config.toml
num_hidden_layers = 19
num_attention_heads = 2
intermediate_size = 640
vocab_size = 2305
beta1 = 0.95
max_grad_norm = 1.0
warmup_steps = 331
Each number is 128 + 24 x the weight over its row's rms, rounded and kept within 0 to 255. Layers, rows and columns count from 0. The size above them is the row's rms in percent of the matrix's.

# layer 6 attention output, 160x128, rms 0.037, rows 152-159, columns 0-127
size [ 93  91 106  97  94 116  81  81]
[[159 121  72 163 156 152 185 115 155  95 125 147 139 121 123 108 116  94 114  84 106 139 147 161 111 102 146 147 112 100 132 134 118 112 163 113 125 124 124 106  78  76 104 138 167 146 136 114 152 167 138  98 145 136 146 146 143 144 128 163  99 148 140 121 116 109 152 156 138 141 156  98 133 156 124 163 146 145 118 134 106 116 122  44 123 113 119 145 176 133 125 117 124  90 140 108  95  90 138 114 159 110 104 161  99 148 134 128 135 100 147 109  97 114 127 155 126 140 125 124  75 125 131 102 116 162 130 133]
 [106  79 163 149 138 109 137  87 109 159 145 149 144 140 163 123 135  86 119 108 109 104 132 112 128  92 107 150 156 121 155 114 174 137 117 146 135 121 110 104 125 109 123 117 122 166 128 142 130  92 180 138 139 146 161 152 116 133 105  93 127 100 145 125 110 150 126  97 121  88 144 137 146  78 108 104 129  72 107  84 177 142 162 148 128 112 108 132 131 152 176 149  91 120 148 136 119 143 155 125 139 159 174 127 185 149 157 127 134 121 160 126 128 131 141 134 130 111  80  95 100 116 127 154 121  93  97 137]
 [131 163 142 126 129 159 117 149 158 154 123 141 166 121  97 112 142 180 128 176 136 102  88 136 122 150 151 168  83 140 135 114 126 172  89  88 171 130 129 129 115 105 124 134  96 126  92 135 107 182  87 157 127 108 105  88 157  83 118 141 187 130 133 122 128 128 157 154 126 147 133 148 139 137  98 129 125 118 112 116 141 143 138 100  91 134 123 154 134 100 128 132 124 122 141  79 185 126  98 140 153 118 105 173 115 129 132 143 161  99 117 124 120 122 164  96 106  92 118 106 106 128 122  91 109 146 134 140]
 [142 145 174 109 130 130 100 156  98 128 171 168 107 139 106  88 106 181 139 134 128 131 141 108 159  85 110 158 168 124 182 132  99 123 141 160 161 138 129 135 128 173 135 106 124 124 125 125 120 103 102 115 164 153 163 167 128 111 108 111 115 133 134 102 116 161 124 132 136  82 130  94 148 126 131 106 158 113 127 125 155 111 115 127 132  87 150 103 199 159 135  97 136 105 150 131 111 176 140 104 113 125 135 114 137 138 124  98 141 137 135 161 115 102 132 161 110 174 126  86  90 118 129 122  99 119  93 110]
 [112  92 104 155 124 110 131 132 121 121 127 133 142 106 101 114 130 105 150 100 108 114 158  97 136  86 160 116 131 100 131  91 171 128 145 172 153 132 133  86 129 142 123 140 126 142 131 132 160 141 133 140 128 109 100 116 121 162 113  89 149 100 123 132 126 137 113 142 114 133 110 109 143 116 112 143 160 176 129 160 110 107 126 120 112 159 116 113 186 143  81 157 116 123 113 101 106 101 139 150  87 126  54  70 120 110 126 139  82 140 147  68 111 140 128 139 168 154 153 179 167 120 139 113 140 129 163 145]
 [115  90 112 147 137 153 141 113 134 103 152 125 124 151  58 126 129 118 166 126 127 105 149 143 149 107 144  62  75 133  93 154 142 102 156 145  97 137 151  98 146 110 131 136 114 141  96 141 143 139 132 118 139  75 151 125 137 134 100 125 163 139  98 113 151 119 118 112 129 116 116 162 118 109 154 154 137 160 158 157 106 109 158 166 128 110 151  99 137 106 116 150 131 146 119 136 112  83 120 156  92 161  89 118 138 103 118 152 107 146  93 111 131  96 122 134 119 161 155 192 177 133 131 121 172 142 151 132]
 [177  99 147 106 101 136 100 122 157 130 129 147 162 119 103  94 167 126 114 128 153 163  91  92 112 142 134 156 115 110 161 169 138 151  62 178 124 109 186 150 156 117 135 120 105  97 149 122 121 111 109 138 109 120 169 108 119 115 170 112 125 141 142  95 151 136 129  97 121 122 149 123 146 111 141 131 154 125 110 106 136 165 143 100 102 119 105 118  95 123 116 143 130 109 153 110 142  95 166  62 155 128 148 155  95 139 139 121 146 125 129 132 131 133 150 116 100 131 133 104  94 102  71 122  99 140 124 168]
 [152 152 152  94 152 117 122 154 132 103 119 109 120 122 146 135 128 129 128 153 116 142 158  93 123 119 113 131 149 149 135  94 168 118 159 117 125 152 150 171 148 156 136 154 135 117  84 157 103 116 122 143 149 123  73 127 133 128 176 120  97  76 140 144 137 138 113 137  91 109 137 182 108 129 166 139 119 100 116 139  73 143 163 112  88 111 137 155 118  73 128 163 114 141 140 139 179 114 102 155 164 115 146 173 104  78 141 157 109 108 128 135 119 134 156 144 102 119 133 140 111 111 144 140 156 176 107 151]]